Weights of a small GPT-style language model, trained from scratch on English Wikipedia: rotary positions, no biases in attention or MLP.
Each number is 50 + 15 x the weight over the matrix's rms, rounded and kept within 0 to 99. Layers, rows and columns count from 0.

# layer 7 MLP gate, 512x192, rms 0.126, rows 307-323, columns 0-191
57 59 60 42 61 35 46 55 50 46 58 38 74 63 47 52 70 60 31 17 39 34 75 47 42 24 74 29 48 39 34 51 51 42 49 39 47 41 72 37 56 44 47 35 38 28 50 66 50 45 83 38 65 47 53 37 56 17 38 33 56 72 70 64 47 33 52 59 35 77 84 44 54 42 42 34 66 58 17 90 61 55 64 58 37 08 57 37 40 26 51 61 62 56 13 63 42 47 27 43 45 19 47 53 47 20 71 15 53 50 58 18 68 62 74 76 62 63 20 30 55 38 44 48 63 37 63 27 57 67 60 31 48 56 48 55 63 47 40 60 53 45 18 50 47 44 66 71 55 68 69 66 56 55 24 37 43 66 39 56 45 39 28 48 86 65 51 34 58 44 62 55 46 41 28 49 28 36 79 23 62 40 46 42 39 44 58 63 71 67 54 59
35 61 50 61 40 58 33 40 64 58 51 53 38 48 65 33 49 34 55 55 47 68 63 33 45 35 33 72 56 08 37 28 47 72 44 39 48 54 50 64 25 38 49 53 39 49 63 73 74 42 39 40 43 57 53 57 43 75 31 45 79 60 31 73 28 26 30 43 42 53 56 74 68 45 45 18 36 27 53 64 74 30 55 62 28 59 48 37 54 24 55 43 30 48 58 65 82 32 53 52 55 60 43 46 30 75 39 46 35 16 63 18 56 40 69 62 43 43 26 29 58 48 44 21 80 41 43 17 72 57 69 43 51 65 54 31 48 58 49 62 51 54 78 64 43 39 42 20 29 75 25 36 42 44 61 38 43 49 57 37 67 59 28 59 64 54 49 31 39 75 40 73 24 65 52 57 60 52 34 68 26 57 44 38 79 46 36 44 41 61 50 69
52 58 57 44 64 24 40 61 21 49 29 53 54 67 47 41 52 11 52 61 48 52 50 67 50 29 35 57 29 54 63 33 64 73 48 71 52 45 42 53 32 35 68 49 56 35 61 41 47 38 52 27 49 60 27 41 57 44 33 46 72 49 54 63 39 41 37 49 43 81 17 57 41 66 75 65 63 43 50 63 61 60 31 40 54 33 48 82 66 43 45 48 08 20 57 55 38 42 20 51 54 28 41 33 39 63 47 34 52 35 67 67 70 56 40 49 43 59 54 58 38 47 38 66 56 56 69 35 72 45 31 24 52 49 45 64 68 31 35 51 74 50 58 63 37 49 36 32 40 52 57 46 58 29 52 65 33 69 43 30 40 64 50 49 52 74 09 60 52 85 35 60 53 46 69 73 31 69 48 37 53 37 46 41 42 61 47 57 65 34 67 35
60 16 46 51 41 54 37 37 58 51 50 51 41 46 77 49 77 38 20 39 35 38 66 60 54 53 52 74 41 62 27 47 47 37 60 20 44 36 37 45 63 36 47 39 45 78 27 57 56 65 55 59 80 11 43 58 42 41 31 55 41 25 71 57 53 63 50 38 35 46 40 65 72 59 22 34 51 55 30 71 25 33 70 38 32 50 69 56 39 52 60 69 58 40 27 55 44 46 35 31 53 48 64 71 27 60 50 49 69 52 63 41 64 51 62 39 59 43 29 46 53 43 52 64 32 54 51 72 48 34 88 30 52 58 65 38 54 53 38 45 23 79 58 55 51 55 72 45 40 55 73 57 41 46 61 28 34 50 50 79 84 44 57 64 37 43 61 85 58 35 55 59 58 35 47 78 34 39 31 55 38 65 35 47 53 55 22 57 48 57 62 62
47 57 58 57 30 35 60 48 47 40 53 51 56 55 47 70 58 48 46 64 64 36 54 80 59 60 85 48 40 37 38 47 47 58 54 55 59 43 55 72 40 64 54 45 60 40 60 58 40 58 25 50 47 38 66 54 72 56 41 40 28 46 36 51 10 14 63 53 60 44 37 54 20 67 45 70 32 20 63 78 51 24 49 25 73 55 34 42 35 33 61 49 45 40 65 56 50 69 31 26 14 41 20 59 72 69 31 37 37 44 50 50 49 28 66 79 52 48 53 33 58 46 33 63 60 68 42 37 40 55 56 71 11 72 70 38 46 60 58 48 60 40 61 28 55 66 40 44 65 46 30 32 37 30 46 33 27 37 49 41 63 55 61 37 64 55 38 65 56 51 47 63 57 54 44 58 43 54 39 50 29 31 38 43 50 72 73 44 57 70 70 35
35 29 37 09 51 36 31 40 38 71 47 41 44 57 63 53 78 31 61 59 55 69 38 78 99 45 53 43 51 48 43 69 61 52 60 37 64 36 51 16 62 43 54 57 62 35 43 67 48 62 50 64 42 40 55 39 39 49 65 34 53 47 49 72 56 59 63 41 28 67 38 67 52 41 58 33 32 56 80 62 62 72 52 54 53 27 56 53 48 32 43 60 47 54 39 75 73 65 52 30 39 28 42 62 33 42 83 48 47 54 48 56 37 54 57 37 46 64 51 51 61 53 36 55 46 80 38 40 54 40 38 48 62 25 63 17 33 49 50 51 53 15 51 13 67 62 56 43 48 56 77 41 53 39 66 67 64 36 72 51 59 57 45 42 39 68 31 47 61 22 77 60 50 69 57 34 53 31 46 67 65 60 53 55 45 44 60 36 57 39 35 47
54 62 45 79 29 56 48 52 34 49 54 51 34 51 16 54 39 37 57 49 77 58 25 62 47 66 42 23 34 60 65 30 68 68 63 55 43 55 58 51 42 75 64 28 31 40 64 73 55 42 29 48 63 37 43 26 56 38 52 60 60 76 25 67 31 71 24 53 50 58 09 47 28 78 38 71 57 59 45 40 72 70 60 31 78 86 41 31 44 60 45 53 36 55 42 51 42 55 37 26 43 74 39 68 69 57 43 75 28 57 75 26 25 42 36 39 65 60 24 28 58 45 62 60 91 54 55 47 58 43 39 48 42 69 34 48 61 69 31 46 78 62 31 45 49 59 53 71 11 39 58 65 62 43 60 63 62 56 49 35 48 60 50 58 45 31 50 82 64 52 59 54 35 34 52 60 61 24 47 67 60 42 56 55 53 48 48 61 34 58 41 63
84 73 32 81 58 25 43 40 30 76 50 29 42 24 47 69 60 56 67 40 31 55 43 67 52 67 58 48 48 37 45 72 24 49 56 61 34 47 25 34 61 71 61 60 34 57 55 50 59 47 33 31 58 63 67 32 54 79 47 50 57 50 60 58 58 42 76 67 62 51 35 25 41 48 72 41 54 48 69 67 50 55 75 49 61 72 55 61 61 47 25 86 47 21 31 69 39 31 47 63 75 59 51 60 47 50 38 63 46 38 46 50 50 53 53 56 61 52 31 40 30 59 81 52 36 31 59 36 41 39 56 38 51 74 33 58 30 59 44 51 41 49 53 64 63 62 43 54 60 47 23 63 69 35 60 58 46 60 60 35 29 36 36 54 75 38 40 47 57 27 53 78 67 49 35 61 52 29 39 61 68 45 55 42 68 54 50 53 36 68 53 83
34 52 61 54 25 78 49 40 36 41 66 53 17 38 51 60 29 32 50 35 56 70 28 09 63 53 53 53 50 54 47 28 48 72 62 46 49 45 35 16 94 54 68 54 56 65 63 51 69 20 30 34 28 43 39 45 43 49 79 30 75 41 35 62 69 63 43 40 61 34 40 48 50 64 76 50 60 54 63 70 18 37 53 48 44 63 55 61 48 56 37 68 47 42 55 71 74 58 54 59 67 48 52 59 42 42 46 29 65 37 60 51 71 73 55 65 69 30 39 54 51 54 48 19 65 60 66 64 46 49 47 59 42 29 51 69 42 39 54 41 51 63 58 74 34 54 41 35 51 48 51 27 24 63 77 45 37 51 55 71 49 54 57 64 60 63 23 37 58 57 78 63 36 33 53 56 38 64 38 51 28 32 43 32 70 49 57 44 54 72 55 67
05 22 43 64 50 42 56 16 49 59 43 46 63 64 65 63 77 55 69 41 51 47 31 77 69 52 54 45 40 47 99 68 29 12 59 36 29 36 60 68 28 38 15 78 44 43 50 46 34 66 29 33 86 43 74 49 44 56 69 40 43 45 43 71 35 42 64 59 41 33 52 42 86 53 45 41 36 76 58 26 58 61 41 62 42 48 32 35 30 57 41 37 51 50 57 67 40 58 17 37 32 42 35 27 49 53 64 32 30 47 77 31 26 28 23 62 58 45 57 48 78 58 55 61 49 59 51 53 42 46 62 59 58 43 44 37 26 33 51 63 60 56 55 69 47 47 38 33 35 72 30 32 81 67 14 68 33 47 54 28 60 58 57 24 55 77 46 63 92 58 43 73 62 54 75 54 35 52 48 20 49 48 44 54 56 47 42 81 41 60 43 62
23 58 67 46 15 38 57 78 53 26 30 56 34 43 41 79 69 39 60 46 23 55 40 48 56 34 64 20 41 51 49 60 57 28 58 28 39 73 47 61 42 40 49 73 52 54 44 38 59 65 28 60 41 38 56 27 33 37 69 26 40 76 55 34 40 55 55 47 44 46 47 51 55 62 61 46 41 47 47 50 56 25 48 41 52 63 39 47 27 53 24 56 32 60 74 59 53 66 53 63 53 65 64 20 40 50 47 57 62 51 48 53 56 53 58 65 72 48 24 41 41 35 71 55 56 37 86 41 62 32 41 43 56 34 31 27 41 62 77 28 50 43 52 59 42 58 40 39 49 68 53 67 33 35 53 23 67 70 63 62 67 61 61 48 55 45 66 40 54 49 37 61 96 43 37 52 47 52 31 34 50 76 22 56 56 56 17 40 55 53 43 70
64 48 35 56 71 31 16 39 42 65 60 48 33 76 62 50 54 53 69 57 68 59 43 69 59 45 33 47 59 47 60 71 51 24 61 71 64 44 40 57 65 53 66 53 57 39 71 49 58 12 49 50 58 42 53 43 22 46 69 08 67 27 32 48 65 62 77 32 19 64 51 58 50 53 46 39 52 64 79 45 69 40 27 54 66 62 47 54 59 54 35 69 42 23 69 57 44 69 68 43 49 42 48 40 61 68 22 60 70 55 56 48 41 61 36 83 31 38 34 61 44 65 54 30 61 34 50 63 50 54 58 38 62 43 33 51 44 37 67 58 78 75 67 50 39 40 32 36 59 42 65 50 48 66 75 19 56 46 50 33 58 71 55 78 74 47 65 88 53 48 58 62 40 23 52 45 49 45 60 70 62 57 38 56 57 36 49 60 52 62 62 41
61 67 39 36 61 64 71 73 54 94 42 61 51 49 69 74 64 44 60 48 50 43 43 25 85 41 52 30 53 30 50 52 35 63 61 68 55 67 47 54 30 75 50 30 59 56 49 38 75 49 72 72 50 76 38 48 42 71 55 89 11 79 54 57 52 49 25 50 42 41 48 64 45 44 57 49 40 59 42 58 35 60 19 72 19 60 45 68 18 49 45 46 67 56 28 47 56 71 55 23 45 47 58 43 26 42 41 42 44 53 65 55 60 59 63 69 46 46 68 44 68 68 69 42 43 28 48 36 64 62 30 33 53 53 60 50 43 66 51 54 36 27 71 62 50 53 39 34 43 51 33 41 47 51 47 79 54 43 64 51 33 63 58 28 25 50 56 36 59 54 53 56 63 62 43 64 23 38 48 32 62 65 38 41 41 27 35 37 49 34 62 68
56 38 59 35 61 55 32 40 47 61 51 63 56 36 69 55 52 30 34 73 58 64 75 51 44 67 43 49 88 41 80 73 49 33 47 37 36 30 45 34 36 32 37 67 43 55 56 39 65 76 67 32 57 46 34 32 57 58 44 49 62 70 33 23 52 61 42 62 57 51 63 57 77 35 52 34 79 40 24 39 53 41 53 62 45 53 55 35 42 44 66 38 58 66 44 39 46 71 19 43 73 34 51 63 45 61 46 41 54 53 71 37 50 43 62 47 54 31 49 69 80 43 60 38 66 52 36 51 40 42 65 46 68 61 61 38 34 53 60 36 58 48 43 29 50 47 52 59 33 79 42 34 42 39 35 46 65 40 51 41 77 53 62 62 36 55 66 57 68 47 29 38 41 42 79 40 42 39 62 85 50 42 47 18 37 77 41 17 57 40 35 35
62 48 62 67 56 55 58 42 46 21 58 69 41 22 54 50 49 37 45 61 40 51 35 54 47 60 23 49 37 53 45 40 63 70 46 52 59 50 10 43 78 67 56 42 50 62 47 62 46 45 69 61 53 52 46 34 75 53 42 53 48 39 42 43 52 49 77 64 67 54 37 67 46 31 52 62 70 31 45 52 54 29 72 39 40 33 34 36 56 41 55 65 26 38 55 40 25 55 42 48 40 66 40 77 68 38 19 44 30 61 35 41 79 51 64 67 41 67 53 32 38 34 67 58 52 45 19 60 54 47 73 53 58 41 51 47 55 62 36 60 68 63 59 69 50 40 58 19 67 42 75 69 52 41 41 69 62 64 56 32 27 43 46 43 47 70 44 55 57 29 90 53 93 59 42 33 46 45 48 40 34 09 62 49 56 58 43 74 41 51 43 43
28 52 63 41 29 33 53 52 37 41 43 47 29 43 44 50 53 40 68 51 82 45 33 51 74 54 59 61 44 30 50 45 54 35 60 58 06 59 72 34 42 28 50 65 55 70 68 29 71 52 55 82 43 61 41 42 31 36 57 58 45 54 36 40 73 64 62 38 11 33 42 39 30 53 51 70 25 47 48 54 39 41 40 23 55 43 13 84 37 65 37 30 70 32 58 21 34 69 25 51 37 40 39 51 50 41 43 51 40 22 70 15 40 45 58 56 58 58 60 30 46 56 50 45 39 45 75 41 23 53 21 16 38 36 31 47 40 35 23 72 55 48 47 59 51 52 50 56 36 33 34 68 29 33 30 51 62 53 84 65 42 76 50 62 58 58 65 59 73 40 52 98 48 59 28 37 42 74 74 41 55 65 47 23 40 71 34 68 32 48 23 75
40 44 46 43 44 52 20 49 77 45 73 44 44 44 53 76 76 50 67 36 62 62 37 58 49 57 59 56 49 61 62 32 64 52 68 62 52 33 29 49 67 31 56 23 39 42 53 56 70 68 51 51 39 72 49 07 44 36 43 24 47 35 54 41 78 57 65 39 57 60 45 40 56 55 51 44 65 68 63 22 71 39 42 23 77 72 68 37 39 56 30 57 47 65 28 16 42 99 32 52 37 49 59 72 66 62 29 35 69 49 40 30 13 48 45 58 54 49 32 73 45 73 35 67 64 57 44 49 49 29 36 24 36 69 57 37 51 44 43 72 20 28 73 75 91 38 30 35 40 66 24 67 46 19 47 40 61 34 40 52 82 47 33 45 41 49 29 57 77 34 47 42 53 21 43 51 53 60 25 60 68 66 48 57 59 62 56 52 46 34 59 39